Each number is 128 + 32 x the weight over the matrix's rms, rounded and kept within 0 to 255. Layers, rows and columns count from 0. Numbers have three digits each.

# k: layer 6 attention key, 320x320, rms 0.0284, rows 284-292, columns 0-159
# q: layer 6 attention query, 320x320, rms 0.0285, rows 285-292, columns 0-159
k284:107032132109131119119052134191149073125114093056147101110110157130137112115118157103159101167175134113123080119124145198148132063098078160115085168150150104138036222105089087216136143110128079112155168114153141149109082115174132110096118124062122121069135160115083200111115146159150154148111144146097128080104175144123125173180127170106138096140051139125123107119189175093186142162094077067106142142140062097188154117098163152098125135174128088126160141153091118146150034111078136
q285:130113079123129080140175157096172113173138091133118161094120122126140161161067081097163163106131144181097170173154101129104058129091174142108103125159139088105075144064117157075169141107109165155162185143107091165091117150144174129127159158118164124040127147081200092156112172097143139109163198187138143113138083115135127144087075141135128055128094151165127114143122135161161243081104111128049128164118082000110124203112120181103167145121126171065170150126128074085114111100109073
k285:152088120187145147128159177133126130160084144167118161095115214157116112162110152157123111109141096128132132105000093156166128121056147105075210157108076158102129078076076167096099159066169172071179169048177158087120108129122085163108151136127093156124144075117189074108124167120049120200136151200122098097143131138152112102133128122114148102100095077093157117168061082092129156103139110100097113080081104150204163121085102144103181142116107084201107095118126139123106048142113166
q286:194149121150108120068102153158155117060134120110111085138155142086116108115095136171093105151136079080134087092089156160088182116148121155195145112107072057085166146173091152195192117138073143151064199166088167113131155136132120124170115109144127098168104113148125171094138096147118154064052115067171185110131112155172114172096149121170145124085121165099095136109173159160165121105165151081161143098124101171125169105130154126132161047123117150113064088134153119119129158146084208
k286:114138087101100104164105164164086182078155105141132150103136171081120087111115145165062096147088155080199048085175156124203128122181068124163107148110152124115136134158143121168138126113134052118156156117158159098152126083158130146135075115076081071141085088154171128145155165119139091095128157124143109124054107100157097098081144130151128141091101109119129089157145146171172121144090182133151113080203100169125165145153157075137166125166152150068048115161187135109092071163092109
q287:092108083094138119141140136089148095142059126095174079157117104109156135061143138162174061129081052136183123143142154126118113102130186087151201091122120134151162146106133174195081101154154137151098136127064149098145175154137140095144133142138123021107073130106140111120144100106130118147078099098206134117153088166126124123068125091223215166128165165101157105126163145147147168097105165173139158117170130118155120060115114161186160126166145143167191082132132126080030164075107114
k287:084117154116183110112164062129131164101154111128178245160159120161132090138149158183144094165073076164064104146095174137132083142133157128127202117057127155105103132141138099114100184115148121168219161128119089101129130091076119107097195156139098116157058140179165104144090179108085112117141169165148197183142144082088081102190142172140106142152134133118183097111096065148170122209132129138071093160133176120100146123124173154093121094114143105077116124108122123135099150152163111
q288:160112162155112110085117147116134128116135124155155130117097075173141125136088144146148155155174131116134159066081121210106108105198099090101094109141124160119149087143117121103146111134154123163109121123121145159162094129133163117156134102153108174188123156094162173149142071140129148139119134105145098145098161146078116111165150125124104134192126128049109144183135141154104105167127121117179096145081170121129144068094088158153152126117128128210178165155090156125098129078124172
k288:111128133123106121129114084143139130172083161135147112122119131101089160124174119150157142134111146108172131174181161093142110136143076191150113200174168055111137127099148122161130114124079083136113152113128134108086147164140113122136126153133145152138130163169144144105145131125127170099121110109125111154131100109108132100111079141130126192079127131110105100092154092111137121125091120154133124099139096133111134191100137118126106095136103135115117123093110160110157110146118092
q289:135154101132108101138147088160105141105155090165098158124079187155110119130163149163128131179127085130067148102162108107142139124098090083133133113161174100138124174126124141074139181090089126097138118125143118110090111128185139127167157132149117109131116121074076113112140096134179132156169153129139129114182158097124141119123123077139118094072110150109153111111105127129108127117113085124094152089121160120156104103108038188130175162144166116118138155121123136109178090082167179
k289:121118176124154152102115139140130087172179139089076076134089120133120126139184106122137117135125137073119092179108152101152118117131091100116135150111154098085112115101131131120106074145110127142143118126139135187117102139123155043100089155119160155120089074101162164061169126171138114152142144140124138117157128150150132100128158130112093121159122108159113155105123119146191089139102150140120119121139043137116117168142189130172092153104105157133105148111140125152152150132134108
q290:104087151137154087145109107133100148089132123141133154106126124149128164114117130147138164164165091074112153174115097195091121084148138124110135125106113137072104137108138162090140116115145158150141151140166146133160077133112138094110136121144136164162119131122172143103135065167102122158132115107109108129122124122122130113113087149066081140167130137056128130148159186151091082119086131127142066133073120101107104071130114165153159174110124167163109131136113088155142124104104129
k290:097162149093130099152127127127163113144115101150128156123071139094102100164142127155099158090134106106114143154097142115132094165124102132184152100097101124155114148191105121130172125123136102184121081147167108113139160158119113129153149092111121112175128118108102101117110087120127116070170132134142123133112163108168100138127116157112122141113157138150157091111123100138124095134122139148121133118130112134152108124110172094111118101123110116156108174122110143120120111125171088
q291:155137104115157132139130110113125131183095104094084101097132121155146111085125114151113113089107140144195116130172114111105134137144132126105126150139143134184141144134149137169104147136110084147059158144141160131117120127109138127103137151110138173111121110150149105141110153107117132105119167171119127135138157119165134125117115119130076119077117103197091071151143169121145174118154119079106173159177126096110126174108190096135071125146083123111140101141128104127115129120120075
k291:132145105122157115131126120115151134170141084156073118142179106091163112137079144121138148138136120124125112090126089152118154123124124148151123140169095095118115117099119145143138140123188204086149141126141148150134105131127105091109130110142113147100136142106189132155095129084134125134167078129135172120093130138130105140096148095144146090140094092149112147097121146125194123089142136111128134136126164124129121104138152127177144173150149110108132102147126103175144130155105135
q292:070185166160150129126129111125118155091153126165148144112166173087132080139148160116103132163120064110069100106155110133095130088108063106184124074067120076067181136144125088096086163113153138127123143097151137106110145104170167154134107098134163078105126155126114143124120120125175164160114151104116170094121169176059099172103133080160104138160109110083193151081133067150124134159131152102133124167124165099142168078176088113134105104103176117162119126139168163128130131098065125
k292:118100131099134086104105126134105126121140144082146176119127147106116164170121060142149100089153156071114091191133129139174068110127098120143148177134170065086100104098139134130171132128122102116161105140146132117141145120138102134116123105162170181148140093153139135123173144126194131078114125148107069120094108118150081125090132108116121095107109115097141090081108092121138059136123130119126103175113109149136106132115130153138119091138167119172090148125092139089144094112132098